{"d_mlp": 576, "decay_shape": "cos", "seq_len": 256, "steps": 4068}
Each number is 500 + 40 x the weight over its row's rms, rounded and kept within 0 to 999. Layers, rows and columns count from 0. Numbers have three digits each. The size before them is the row's rms in percent of the matrix's.

# up: layer 5 MLP up, 576x192, rms 0.183, rows 338-466, columns 0-47
# down: layer 5 MLP down (transposed), 576x192, rms 0.192, rows 338-465, columns 0-47
up338 104:405518503556473404554492508523464469554447575450436530483538489527520550504493485457485526483467488429472520388491487540578581525528393565457549
down338 098:511514539518486490503477485439494566486432517422488469411515477477496432522484447528536463564470474501499406547487516529499546511561531457486510
up339 099:537513489557486449449490464540547571513489530525505555440583582525518520484507497424495496483464446499505471556564458483563527489479500446561455
down339 105:509527461490507587472495495506446536505506482559513520484472505485520495481551527475483457499521493473541491528532442555421512379495464452469554
up340 096:480528534545435504500436479478460474491436568559544513439519476472494468444532443557494572553469473589483514567506445491454512563536532523541507
down340 098:545460531503504581550517502520495485505443513483512422523489577524481521537491494460509447440561405477512468491482431437523486482530555431463566
up341 100:442426493534479562489491423541498484513479471535501492517491556501517498534489423536531495468465576493596508487505449476590549507509522445484428
down341 105:420476506526558575513459464568590475565519497491573459527472527462487524429532515504486459540493543512507524459455495555502507520524531543504510
up342 099:453476444468511521488570495451501510467589483552560519541570521542463452464437443490495552522499505530425548520523491487567542498562509453505516
down342 090:526457544422536468564537492465499465519503526495491519488516463493488522461498543577498512471582549496481515498453456511477425452489492534425488
up343 096:513535520516487483518514457468472557502454448518467433513495534500554498488585557503547487544501534519539455525558460573560481489488463507412434
down343 090:526431453516495507553418590479467520562539477468499505477501470526509471549462528544483510517589505487444505450485449495448525461440518491510428
up344 099:460484470509527467489491499499565448492583475541561451503495565577482454494488436553543399500521474495485399526514563442534491523513400512436532
down344 104:492543549452562469532464494457541483521589510541500570568499526528473513486520535525539513486544494543512537534442433496524447513514461463490519
up345 093:517524461571487416492543542497502523462521445477455469502441498554559450485513519448478576431515463515514541485476528602580506486504519547496489
down345 092:512469507525498475560498464485573519459538536466524546452574548513551503496453552482439481503540480562502459490533528422492546525532545482509574
up346 108:409522465463522528548474504529531475507483520493396533540486543477537481567432512457567509546424427470535546472529480490519565509490484483546516
down346 107:520592526497553499527501478522556433512480439544431479465496537411553432471432572482536472492512467532466453501544423452473534481434516475475489
up347 092:493533466437450396522529549494497529531469543470439499463543493517408457521554538504530554526579467521492538422435588484499529484556491540545531
down347 098:513520512473515515470417451522521519508527534512539431481561494558504576549493472472526453484547514529504572431451565437459500571524449412515478
up348 103:473526490470458456449490488561480537484537511487520492463506485517464492507511494497462468462514474536501582530503570495522491465568497506460480
down348 092:525490516525555451499537538442484503491466447538534443539491475486513474524534503500534525578540516507526549524534459511518539429542490521580516
up349 097:536506514466515541457466531498529509438587469587524482489489485450469544464501544504504488482500522516578463565512443494532505454520463484451508
down349 092:453495564528517458499548509439504451572461523505506520506539447536517439520528495475465489503533499553452450488515500511510490529522446526560477
up350 097:437525611460480493543551536464537478430440503526443441554513527515578479472529494494524524506546484515473537558480461549478459512447521566488470
down350 099:433448427525438541555468438514528452533520497542504497490455492505478566536421468479512467557451466497406513489507505487481479468468479453465523
up351 093:505490481484514547498469518458522524540547516515471543461468408478505536481570458443517472506484480512600577487429418524576491571520496481490482
down351 097:505504424554535517540483479508477497461480484536520473551528522520465493504473511500532509509561543522530543461447567447525518552548487493492551
up352 094:525528465476504473536513506501415486470468521533527513480525537481546503469508517466499465568491429542530649512537450442531481507448493525495460
down352 092:444504534467537529476525517560527430479550506480497539516524554474455502595481502522479517543521469476546416509507504529451538565510543484485529
up353 098:498503464558447466514545593485526524450486552530528577515576533488476518519471531516444478529451504480512460602528537533501485552504448502451514
down353 094:504540471506510463547554501534496478474533467496587465465522500428534539521493465444485428547501487459538573505500422530494426513479497573435529
up354 110:548498493545493546602470465503464531531541477534504485534519513456463447544506523472522486474493568446438500460500512416491501459470459478490557
down354 107:587482508604489549417417489444553509500466513545399444510526546463448525502572456445495529516445513542496494446515442489535423504492477478541504
up355 098:435457453515422495472494467477546532556525574490551460518520510508450479470455483470473453485508539507563462509502530539535536479542482466530427
down355 096:523480556517515542460457450443511485495566441464460563516474524508557410492557464516447524443491437515510545539532565516448544441526514497522533
up356 097:392521507484488548514456479530536524467489494492461481466501501499467464493474461451434550513512567503455515546498487559469489419470477498559511
down356 103:477574484515448463596530449590519458565510514507480527460514451601394488505421546473580495422511522507494490519499489529495478408452480463525478
up357 105:529471480519486609526520455463459485524479493513515568507494531465559513581483546507503491606514490534527484495526522505465457508561575451589411
down357 114:458480521508501522515504464479528546486483507569543529501514442462439511617509578469441521459435532514476511503463512529475557520529503520583448
up358 096:456493493457494522473461522490462447528523482575406498539555550563464503484509486463480437539595516547535467557525488517521468527566465493500504
down358 094:502466493568485489532503517493509456501498443544543486501531495480437478533463504588477497471535454500536560523522480508547508459445527544469469
up359 097:498501514476521480515490569497459472488525452518469468523503478459541536521503438433528472496480474600488523573491510471465445414502511560593441
down359 100:558449501419542489526592512505440536456434502480533494450531503419565488448479497479510489483458460472501450453474466486512535513501468477496537
up360 097:436500478501497377488547483583530530441549522492559472524469530541462479455553493539490511508466448572517503491535465586543519465450475545508505
down360 113:497527490362505567478480502560473514446508491415484486524524482486598492608553504527557469542468548384499538560498509489454514519519479589510463
up361 087:570469471500455595546472480517501499479499391488469535540497551514554500529515503453452557583463481521523493481475494556530511429496456496489584
down361 088:474546468469471521507488493517491480467561542518533486457566505488484591505474566482561449427520466479524419499478504439489467555538508545534563
up362 103:585513504499454471533461531531496440558533602470459526560540515418514512422502455525450530435474488506489427435541476560519487508570487462512455
down362 105:473479445445507531507446542503470469485528512550514448518527422572442526493479554434530521450452597570497509500483522492520526509515571516458496
up363 097:468431487524504453472500438557498508500493512497515491412517460531542470483495544529482450532451496424486519503516517523471566507595460482590479
down363 099:427550504492525488513507512540494481551566466414486511502458472415471561519467556519495488492583532412539481379521536507536536526466531531403514
up364 113:416443463455564499471450527480458540486508510466489488562506515511455459585512453462461486567503550533498427478505571453526494536617521478534585
down364 111:532459473485484505468534503463406475548463501446576410498446492507493443540561550501502490471547463471448399472510524450462457558480468527478514
up365 099:443474481482437444556512499529466505450499415523516527502493575494545496489508548519489466473415499473548524511497494515507570552449490499473500
down365 098:489496476519484545552595490486525510543450546447483533476519532493479484485472478410501511460486529469483509480526514484463479545419538497599482
up366 096:485536531431498493446442580451491425465524426453512436515521486478476504454444541501495542576545469516534485484476561577516485509433536522513515
down366 097:515536451430555517456474481498532504545547458516486522521476461497504459548497505566544515543495482519540480485447541433443507512490542472565509
up367 102:461509478511464508469537462541488429538463520531437507472565602523468490432505550486532546526515486486522504581472476503537457468530513487467519
down367 095:508435488552496502503562483488521500567503527491585506545492483541488418589535564443412498481507529518413512476425491499476584521461548503495485
up368 113:490579457526490507535548490477479508548453464503530484515526468529503454460529539451517516456532477572546451469481435487473480542466500509487483
down368 107:436493489559476496476501503519499437561477514516499533521575508501516442509447554461472473517519480531550479451476503479516472526467527452520455
up369 101:477438488533473513533535521474492560502492513515460455522530551524517500464598492469505508511525451503498489389529582538549391529466514574476565
down369 108:492541538480559522532473472525491405547481526463516443510460497558472536464495487441454488456505440551466430528455523532448502470516458470545493
up370 087:425510531426438501579409564511531482487471463482467539434496523526449421496560513555510487510546475547482441522537536440520474499537453494503536
down370 094:522506491475546524552519585520485497535549512494492520516500493432541406488475521548495467479518545488473453455493543441466501437486568447473516
up371 100:514449487546486553547490467515526445508526485466546454537479500503511500549528428479552596547524504390504546540458511431486507490474533496494437
down371 098:428524486441502440494416475501479572463492481539400513506567584499486555505534502523553471460474485462541452537491452551452518379530562501507519
up372 105:491542566508469508526539473463473421565446446423524548512476505481459484483487516461503483469497532542566511534502539505514416466391530455428469
down372 107:528512573533483477463546579503535487494497533515481504498512472439556424464449537484503540539508475544431484512513512441540546581549558371524534
up373 101:453462605529530479449482544454504440559499478463467452563585500506459465537515439530493498443540498456546497495519444509494486570481432514506524
down373 096:524512530512554449553483505458491478485478507503483538484514537442452504486608474520481499498537468518503506410505485432533488446598544484546501
up374 110:502544494536461538470525475559551468507552477513472465577461382447474505504558507483406489472600505398466501491501536487513495575464496501527581
down374 102:531459491531540527493469483463558476468500465546467552460434504524522538536485470558499430535517468417455441528596453533429506552492504537509494
up375 105:458507511566464479431418612485504479458518469540423534581511477516455517473493538527536497513460538487470572467538577504525515578482451482482472
down375 102:515553498494565552498471510457510532502492488531440524475462558457469556520478561499440487458514488509480539536570469498495493429571529473454491
up376 102:520539483512467557518475522542494511520511484535530551568517506531520514559444489542424470512502494530528541532486509547477457516533449499451497
down376 111:494502531514531533524442464513511543464483507400524514471502515523470505458500495600575515564527511440462577448526486485444509499586485493441480
up377 099:523544522567512547442462483355511546479507462553513464495446443557517469486441443602549508458515547526461465500506407526581494555521507434450514
down377 093:584492534451571476437514433529528490498513523519470503485533512507535496554503512482540466472474495462511551435458488469514521462549465411483455
up378 106:511575545532540547533437524569464520512430534439558475560515515525562490503494466469595481524479430528491390497506486554518396482493476442483523
down378 103:500511414519481495493528520430530504595522503556481485458461492471520586477481558535481558557499472484469465545443531446425537539533525491412510
up379 090:462474517493527566449492533511513525506524419508466448567603482515473483506525503478569471492493468531475573475489394465501471397550483511486486
down379 093:535424479441469522513559546494467495500499494537558509479546534483418519509520507460520473515477509435478532500512561533447491537447527540507533
up380 102:489475491500477411532529561580596524529528471518526527420473539517447514493540429561511513558547502469528515476493512493496439476471556474565462
down380 100:595531501474480404484490583476510486486482558402458499487420471466514478466497457585507520516471474517554506470451525464511522456566554501503472
up381 099:543485538447396532443520540547516462448485526483451547517525571427503506473567447501559580552586514545516465502474541521511492487463514523544495
down381 090:510499450513546496516486473539496524479525482527532471501433426509493480559480500421482444539503497417414461457482506491525501439442471539452457
up382 104:475479453548609485519532444556535484489526501552570479494497446491487476536529498626515545443508467505494497526533434442565524457519459464509520
down382 107:512444472463513533493480489530456476425450532453504445481488528527489479540548495431474553437531428532524459518515578486478510381461501533494510
up383 095:564521488503448472453512494468489551551521471528512440469515532546463504438446411468479468469547501453548450568524474463473488478554433466512465
down383 102:534463523486505513455553447511568579455461468429575417481552501491556532463512513541547516551445567527492524493450491452508449471507535493520442
up384 095:485539512410457492475521438511452518450523537517531518492483506485577425555508571448509506507445517447482489507596542460508508495460474486475502
down384 095:507547448504510505501450490529544483436527544566546482490565472478521540521485473391539491503480502558509493464417526482537425504459516541471465
up385 092:561475510550450505474503484491534503528550404525552529540475528478475564478573543521462503440513515549490473479545462554511573491459442486533527
down385 097:564433533495514560461509594525485415453536505511442524477527470489479496553504438614526417537475396527526490506487422498523428483469568464510526
up386 094:450467504520552546479504493497512538492516526536541498474516472495550475524510493624444453537509490412560455523477492495546500487544520514478421
down386 100:502495537450491497361545447533553570444473552502570506538534490514490468522507541495538500480404470479461535487513530454525546428488481457437510
up387 097:508472429515534519539496577468441520517469474495443551438506521471491507567443429517510539497569537523552474551533434549494514511541475547551515
down387 091:491573467490474563493483535471479490549466457459444506434409507484517542431469527537523525542479439510423539495500522514479485390530486507428551
up388 111:437547509428508469518449505504522538564471506490493495507535534522454458523493422551460473567544498522535491491540466544506426478504421529472510
down388 107:514480558520531552473526499550499462491494472492496501519509516511428496535491478550457446475490541522506506476517469448458499574490446522488436
up389 100:516552488485522550491521539562532486492510511487487512458492500544557520476546564458444502487471565425499480507557491435473533436482505426487517
down389 104:552460471461529493476498520513506561451522479501550508545446410498501489456525572473497578452533473432436479491438517491500506413530492482504556
up390 100:484547449531494482496558553444534494444464480463526527553491555512484466565497501487506536517484518563517499544462474441492506499501522508528499
down390 104:500489463551548507410506530488457468480429422483568533494542530537439502438488519480517526483499542488399419458541535444508519569519526492504538
up391 094:510519477489471491553563534472442532517484454498506483543629494458540551454505481550494487529463548515579439508514507521558553525525493523434547
down391 097:479469460479513473435458499559427462423507456487478477504447411586547575525531501517464527461524427543466512541474500507448492469511503483529528
up392 099:473491546501526530531546527471488527484442520536510474487473404471527480462435497458513503529491480545518476520512508472508463542493523477455489
down392 099:503460433530517457483536479529521552436457530459513499433522542465440444483490528465520558461461451492518423510484530491463459479527428493494543
up393 090:496566485490495463483526532525529483562582412448452458493452501570499494458462534560540566501587502558464558508531480565488485497507427507537484
down393 085:555455470462488503481503587471428501527488511548504571542472491464464462445523483518447537467469429445462505535522534473540544464474480498440528
up394 098:500542478536513521542441499479449616437488514537523467528494522485415425497511564488459529462487480513450496544482407491468551401461500448449532
down394 099:434502537446450512516531508538538478498521537560515506482468508486482540474511466526488520508474437509521517500492506508523412477564553490511544
up395 096:498519440480439463482528519478527535466523414470509435437532538492505544383455486512530530510486487486494490490470530455415519573442444509533513
down395 099:559506521401469510509495518509546483523404521541523504500501489507428427506459586435505561481428509452507516487498487526414492461538509593545507
up396 094:488475474515561463495447440522522548541579496525563549441454556487502531543502509496486523507507615532492533489490443419496496407486484553516482
down396 099:471517486457461518494533532491531464504519561476545467509530500470549504474597481520501468521509422505482420469506515509500514517514576585553553
up397 097:467486453481511558503495475519504528445617510555506538567491589575476513457542466433514473518467441484558483458547441471503478525564394487554511
down397 093:493425550457458499443492481493517434488602468478519448613520509470453466487517562498491503423485436482520512485532519526401477508473524471536556
up398 110:537467423500486431531496438488457492524499498501567519563530463552581527542460539479500475534481527516531461491440487460487528634472458468465485
down398 108:447489495533481432603559514583548477589501455582488513524436564426471500480497492526468494442536538490526551468490535454530465513510503465495442
up399 099:469564497525466528442521511516567489513483468455534493481483584576433468489509494462568492495552541530472447457480496520412501486561465529575478
down399 095:505550516440460512448433493484507494447559497526468541442522522440488472488561554533539500428540457528450524453487469438464603532481515500522513
up400 099:535507524429504462462551491529473475489516450468484508534505581531405485492470509462477516585499488601418511508466521525482594437491362495498421
down400 090:529481514434501520461458505483422541578556490557459536482551510484539501443497526482489549512472461524565474464490495497473479503546450486485496
up401 097:528538444514523495471463467527525545522550519547431519506557521429449490488474511501509478531458542515547472533472525529468494572505487533454449
down401 092:506538496411540463465490451486515440525429515523505504443509538573511461476501620469515551465495559457465445470510600479527503578565503465558483
up402 108:558439388470461489451543465436540510513518473546477417486499519472492509496504542443519527491457480482521486518489492537462461470479470501549560
down402 093:508569542516552530553483509536461511533520553419504545447433510516466548519531447526522464525503488512490517541488480499473497548506506466437500
up403 101:520475494555515476489507567489455488487491406504483535438590476505492462480525476503465507500465439472568507547568539547523486472430429500449538
down403 112:567491513496491415471497478490429512492453441565443449452497459432454517536491450590581521527443480510543520482450543469505500411548501489524523
up404 094:476505484506479503505538519554555461555548534478519496479513461492521438486578456478471519471395486495479524479513585503547480489486424534481499
down404 107:551520420424566446489498497505550546544515470512498505503498526504384580536456514461485517528460517467465506525452486528527499440513507419556444
up405 111:486463492543436544469485503520574524499400549465586505556468553507460488502452552459516459465536471505577490510497476579521549458506430552440501
down405 115:507453516507499502528519522528506495476533548543532510511543476506477469500482464652501508480563543538518475570557486459561492439533476486484461
up406 107:455503515498507516467529497529444581490501515527422517543496538539533483460510403527468525402465518533517473533536494470534553460480418506590535
down406 101:481522432415572485498529495470502526510514534478456485504438506586518450489481486505464431546523493574493534465482540495495604457497518492512480
up407 102:464452504512559481491533484514512469514501557432516487524570518519512488512452463450552468559513461446513516493556465468536508499487546476521516
down407 106:526534531484570414394455529488496569429486502397513503555505496552492512548474441469442497460544532519524450476483520555489508498554443498522551
up408 101:495560441532463532491492473483489461431540472503502502463537544481504428481506566532508540488468509433463440562489539461430486519535485511485541
down408 102:463491510480499456572542473544487417519485492472498487463495527532480522572552550463481421522480578540494480553529548518494480477456566460402520
up409 103:459547512546498449433493515509528525453502492512528480486578450491541459442469490517439472530543559448476532517488407483476495552453528531547493
down409 101:472523421451423471494521456532445535517489479492515535509551532577427476574517512473494470539537525572483550532487537512493456566536459455507538
up410 105:408499439459422397532534473471548492481598509482511552444523400527477483477527449505399477549475530477501456494514497571496489501457513484510442
down410 106:514459570470447561482504565474455534500500478460464543532549466526546506529485486533505493452533471450499579507539550442462562476416471491486448
up411 093:452596489457458522517477566616480504538559520494441578559534481501474540493482479502470498496442528490472513541542562473494589557511426523445523
down411 091:481369543388489469483492483547499476459503528498477494487480497510573493491473446528518514394554536487514449540408471422507496515461499463488429
up412 100:538546528456492458519443520522520463524499457490471499513558510490534547495503501467531419426464443596461543529526546523515492531487492495480445
down412 099:506512578532445461482536535490473538479516526563499474570476479487450514553483517423546487446536493451551544515418487493474495497551573474544483
up413 096:429544493484453526452521510427515513529494532461447520531531502551517392535488569499484580514584529504497516488457449487532506559497456462495508
down413 093:497474474473528431526584482476555469541481532575522555499450553543481555491524476532557443466433437464469639500574515551493439425561470543457500
up414 100:498423553470491458468459504501545478530520501537461462525541557452496523485542541477501487532471479513525500492529485506474528435415527460540525
down414 108:528415487515525480463488485489539478508486466481544526519530509471506528575550455519451492614535436455485566513495506533524539606490476531477493
up415 099:526457495493534541501588558497518523512420522637480458557560529478513542487459554527526506502561527437491520506491440484467427468453476503489454
down415 093:537492431501522583563462508567487433492489469523540469510519543544480567539481503580516526420542427415434456554508477454408505523489500513441462
up416 096:510518481535506441541511511495502507563414566518463527534515504546496488482481520531514480573536462539478520510523540524485518470544496573474551
down416 090:453515463496501499515511549529537453480511498518510484553458429472467461522511453520482476511532510498557521521473492540557450553526528467521447
up417 099:520541462487424517505516479474537520509552465480514465410490488490461474536519554560462501490514510431609501499493521543450494514519513546535489
down417 095:466509456451483514530471568466504544503477483490551498502509507480524488422512538509513592567499531549528559497543529485510507518450524459466485
up418 108:490520463555466512520486413506514521472486535456497560453459519517490481547525580517475470507546507438546498493504474496556488508453579444520435
down418 108:538407497482459460488461485546492493542497564512474453534553505485486499452450524464502475494519428521546462484507551452490485563492574431441516
up419 102:596484564498518453488411506515446497475478496483489470411495513466466442474483514566494456568485505486513552464533525488502472556463476451498528
down419 105:457545516428480515476513532434523504467483541476507446546518472489580525456484527453466561419584555570481537421516530546534432450501502564467457
up420 106:459488433514513421508523456547503521507520527498488488441472533481493467501495604439523482462487504452483505527444475477471459580555582522546588
down420 114:491518534536523549543503503523419543485423543569491508404502577533465444552533584473453517526486482479473463483496502607436533558482478473428529
up421 098:472473469555471550470483545486515443622514438517470482461439518497520511516483506390500484553552492479550449505505493431535540481516460441547519
down421 099:464582467431497497511592410555455492559533515476484458574486497478543510553564530525511446500457527477486470534528493545443498494498546503523466
up422 103:492495494442548423519501487528437508509568552533521535579452455510488443491538507497512520482506529569556554510503489542532446414502543488517516
down422 109:492484505509483494513494390529519532503523551519555498514508480438561518466530518408491555500461508483539410411569542483480425490517479506505467
up423 100:553532469541514507526503518555490500468530457458497461473501515532527485568472502535489445489477494532507516457542523465533561495516530471470518
down423 107:500544472415462532512534504459525488501556463458475507513481520519511383444514570554500568493459467437491513469501564487472435479518509576483500
up424 108:432586541469492432507495493532599530521485507530537537500532454453500520471479601528468429485525484475489547583507499521445544556477496485529432
down424 108:496451489557487508461498485459497501427534532494496548542432446512485524450467511532526477515493449476500474526466513440506538440527490457508566
up425 120:500432443484590506483432560550538515519502566529442510499557551463548423481523567519512456489464595545493578519543461549508521540486521522442443
down425 121:496509509515502446460502501459459580492444551527458453477477461411555420514524470504559496481522555565501526471443483553497498491550486535497433
up426 096:460512451451495525505539519571501499522463484553476498504520473471532450478511496474525491485452583483529483541567511488492508439468465422518558
down426 094:491535536544472474517506489535484514580453492525554416507532498566472457517554458508507480520487512564516482477560507477514497474487491443504530
up427 103:488495499457563488506500564502534562435521491462548433426530473502486522526517481480496520548468494548530466525543499524526431511505564510475581
down427 107:487529473533475471443555445522534559446439549488581536433528509495570512525555497485486502503468517458548483443510575432428532550511529488502501
up428 091:472473510434460494510515511494420477545479471493475478520479543474487427505507566523474494507575420482480504558455516480543520508501546441455554
down428 097:554497487399472482438445556465500564559564544480513494456517458482516484452496511435440518496538423466509493447502514524490563461557552476470487
up429 095:491476463479423441475466479583495520423522408489497464503512601578539527548499455470505484550544505455547429546541595470495516413505456458507492
down429 088:426503535470508490477439465466503438512438567495584550449533516492538508537486538497468544547455453518506564509591538521441483548509467536540462
up430 123:534461444437435452505485504530585465448479495557487532513527518518551496537537555515511524493475448476518523507489479505503547541509575529524573
down430 112:493465493447476528480486460442474497481514530533475501460588494425520467514510479471506525468462495502587492424557523541501529506542503553536476
up431 108:556514531497514453511562518484548486527508506460471530494530530418525478463483522462528539502463515501500441472582475583437567501498451535532451
down431 108:472472510515540519485468524511543454448474501388548510482485445509469504537405457520536431510480444466527513580501522542494499592462505492528521
up432 098:456542508536422483555540483445567519425422467596561502490495446480433493566442544458488542509516545530507488517518525534465538468516519508522412
down432 103:491503545458459482469449525525545560561636556431454442596461460515493524538479480487467482446521556490476489545514448498482480550469464531473474
up433 102:444455494567477471480453561452513539476521453504466525544490470499462478467513566522439513538546458437396394539463526496496519527409531470488495
down433 102:508524482525550530463429512551471538584506510490462506550486585500494422559458511509548506461517474514492462487518504431501511504532510548557564
up434 097:517381477556511505544477482516532516433498525487438482472449520515480509464486470463536470531519508579501556461610498462516536510537576477569433
down434 107:477548474522426456425511445451438574503520511596569495509575503481510503518517485540558542483493509541505489591452498524478538482439490561512523
up435 107:473484518425431514531525548518530533518434521548553485492491551535459511481502479538503497499499519532497491490453397481523507562473477545506454
down435 111:545468517524484512528521571440456439509473499552418507498536548553511527541494566509525518505559527541395517540473565557469536549413545537478509
up436 094:562558513505492556454461492505503480452420481528467499547576525555442498527502509469538566531501511458487531491500568427524493507449481467537468
down436 098:523572522438479490469526492498440512478470516504442533493497514518493478610547460502495537497570456461530563562499505548399496506449462446548494
up437 088:512518510519510504581468538533481541525489503514509484574518470510467497481513492508494430485468567508430502440495458557513528406434430495542532
down437 086:519518477506488484520560511485484476420484523484459530501518485480449480504563485521540470481524480514430526506464482512531464510438472482494589
up438 105:436536493510453503476471487511532526487554531521558569471451537525507488483511495496534483546532477462451499595477420579491510585494518561550490
down438 100:537429517476457495502546568529610485528484557498486461534556492500618474517437524501538490577523542494540503555521504482535513502494546539477458
up439 097:497584483470484485572539497491488457450500567503482512456474446482498566483436494502468515525472612512559508554510467462458530545471535514549545
down439 101:515608508502542463475511507537489527511483514518560524519521450512544512497432578518481429509495499495542441497511497504498442486464423502554475
up440 102:530468478461466478532509533501468472482530488463473473533577534535536473517481503472423459458554491475503493434528506522481568430522459529530548
down440 098:486463597493501483514480451512526505501513551471466548423510442511488508477483466467478515490469522587506490495498507517502452648495524480466562
up441 092:536492521622486416469505489507529505469526474580474515535528542430439470516478490506466538452495494545571492517411507538493522510451515530536438
down441 094:585437481455517520553570546483461551483482514447582527467554466506608494492472515512570599536418547515437536525388489526543529404515514559493528
up442 097:523506496440430511543523454484527471465497529497420502527498531516507523452463516558531467536554416470491412430487417529497517542484503441540523
down442 101:462505444514523474517486517576555476501479456451520537481496501588484443512550431496565467486515504557556451513533447534501490537469504517479433
up443 104:413569564527464506529519587489536519557492497506525503514484463519543467476483527428540506541474509488497519493580443415436491539522495425516488
down443 097:487504504499521606557485462501523488475601474499522507445505532492493448478441561486455563565448519455510515491514537492514520529481450527493486
up444 105:558503505484424469457546502459542467497533449518522512461581448539560491543531489481456506518489494492492470477553543485531519492485522526562574
down444 110:489499462475521435545647537466549498418552483487562491592472507566521511503482530484461404451476418528506443491496499557505469437454428464529535
up445 102:530574458531509509488522510436544555481525474445480523535526477582552530552491458470550534431562515483500481500471460481506493525483599500502461
down445 098:447481560484440507550526535594469512514485550572501491488491513452529526513516518522545444503462438452579484493542536503516503546489531481566534
up446 100:491502498570491508523531451514488529547456453450520521456485519465512471560488487583500475499564473441481496533497463524453519541489470485461501
down446 099:519461532410514545523460460487499449458543578536494449530503406487482473454472555484530457467535577475455561530473460508533494507525493483541533
up447 097:493538512528528479617499448562468491489519442466463425495542510513526471457545453491439470499498521532492437520456513569563425506505531453502432
down447 106:552553510466502535543602485451536452476502548484485565521471532464501520547482535552479445501477492483438467466579475509525519476537563513516540
up448 102:480586460575464459545521454486502477545539462472523499471499426500508496524516501548568530456547531468552453478461592487498586546491508557545512
down448 096:512444483441496438483482484510505499494519404529560555506465494454454480500524530503536547469454479552456555496442549482520463503534530506510583
up449 092:446533501468547498497491519487529482489535465463388466459475502542488429497511504500477481459467454489449568371514496554484470505495510502461493
down449 095:536486492563551466500555518468477516534481525481597475518481481550530463488501504468499505530498553430572525544512525465539474508443541500515467
up450 100:447503446518485479521487474464515518511542525542494630514486506554516464497455485494512465497548468456444457452519443471465539550460525499469516
down450 100:540537493515547532581455465475452422503490542540599494442507500532516502466537528526431532597527452521472464528502464523450541477501493513448539
up451 104:554474522606558519530561459525548498522529486544499537538513488511554478453494505526494522578452438484558454495509472480437564489585509454472463
down451 103:569514450489432480478529432430492524516446541459488457551511468568489432570460525480479506438508533524448609515474499576512499520524488476563425
up452 112:529550539470365454464478540410511518548467473493523535511509437466499484546447585426526515429566487450527539567457536532567500530504490480480542
down452 108:554473537489496472542551518475467434454479563444423462509522501498493521512502492458493531525473471440520499519483486550485617559481514554525441
up453 097:534438507490527485551503486583499541468493550475474535510516473533392495520433465472468536537532465462457506468601517466532423551523474499483462
down453 097:523522469555471534506548539515543502530536474505541436512468455432493594461533496599525511432437513542487489480471483495474481484528516450485530
up454 099:388548455480455496495449538563508482503490451503435446497453473531473517552538489468492477519463481524561522451542522498502550453505529505483426
down454 098:547508478482497485485487515542458532515470493596601483532484538472492465507421561478489445480483499558524515435528558531555451559510589488513482
up455 092:521406436520514489430537537476506469498450530504472515517461481530460489473503519560553460486531536515477528514511491503494432530439589434489446
down455 090:497443521520500508531461518507528487495509433468478450494503502493491559546543491587473497519481473469494425488458518482495439500431515464537496
up456 106:555574500446483494508482556545480423481564486559543532560529558504547445461494493538575574466508468444482506454456506441574491442514378523524568
down456 109:507435525486556569527439443501525547455535517590412488465535481463508524449448444465541497502475434508472584515461529429463519443554546543566598
up457 095:529525476483497518478518570428485487531479457479545435558573442509525526499470438488437518517504484502462504451492435584549576573556486532513480
down457 097:485511530539496438432477501537557519564509493469542575430468450493463483476467583526508451490544547512550463460526451518483447536535454559390485
up458 093:461467448484535520506485524519521533566482498472519500529484472558539495507540510494450523537475540577441531515452510503479441491527508546467433
down458 083:564489428478529516503480572505580466532474519485525529488404440529463515494411540465593516385483529478527529509473547553491518464513478510495485
up459 103:549556504512535476490499433626577514485470532499565526445514514565534545515557525399494463474518462424491478511518609605482579489512515477464469
down459 111:552552530480537457520580498528461578543493469483491480492478496430494544471457513462472459496542447504599487523485443419387489508475482510425532
up460 105:499482521511502503463567451524512604551530481563555562603527581589533531575466392528532545461539567562512512494488507405523474495502544454523476
down460 106:516502600506482533497501502538559489515477512568484526375477533524510514508439476481446477451478514491555535500405563465560534536423529421503569
up461 103:475496464538551528501499574408575469446467475497513510511500564510516464524504506465538513482481501521545496535435429519504506541519543573531532
down461 106:455471480559495534498498420438454511532507521494543526563440531503477504528472493461467514472509481530389472501566448489482521507546499513526494
up462 098:473579497523539517525512505537445572546562411481505479404529532447387521495477531431508592484536494513506536464480431520464470506523418536482500
down462 101:490536525489540457435547545408498449534539407512477482487447459471495611503457427469524491510524501479545482500481454491494521532470468503458515
up463 105:482476487459520508472475564488517557401496426531415512457542500537518441449535496414591520474535499489572498498535521543468479528494467537445447
down463 111:503503501497467552509474492478476539519574579541499483511422448610530498514465500461509506466492536462546426541524502541499547486503517523481495
up464 089:515459457509498500533486481485500490605478503437517521514550529408571545473502509492574565476505564536466474454515483614506452442477498516513530
down464 087:456512535472476501523490436560465441459518521511591521484480536516506556495458538467492463500475467426513545512492442495525487480473548459544525
up465 097:489506546447548526568564491518454501449545468512473544554575526471532450397475457441467494526421540549487496461544546590574486480491539529539474
down465 097:517559511477496585532534472458501522451462509483560545482507560522434399573531479497496463510459486555508478483553506484571448438455494531457515
up466 103:555519498504510533560514477479457548537549493486499496448518415533478399495512436566430547529513500468458482484536522466466521391444549508505448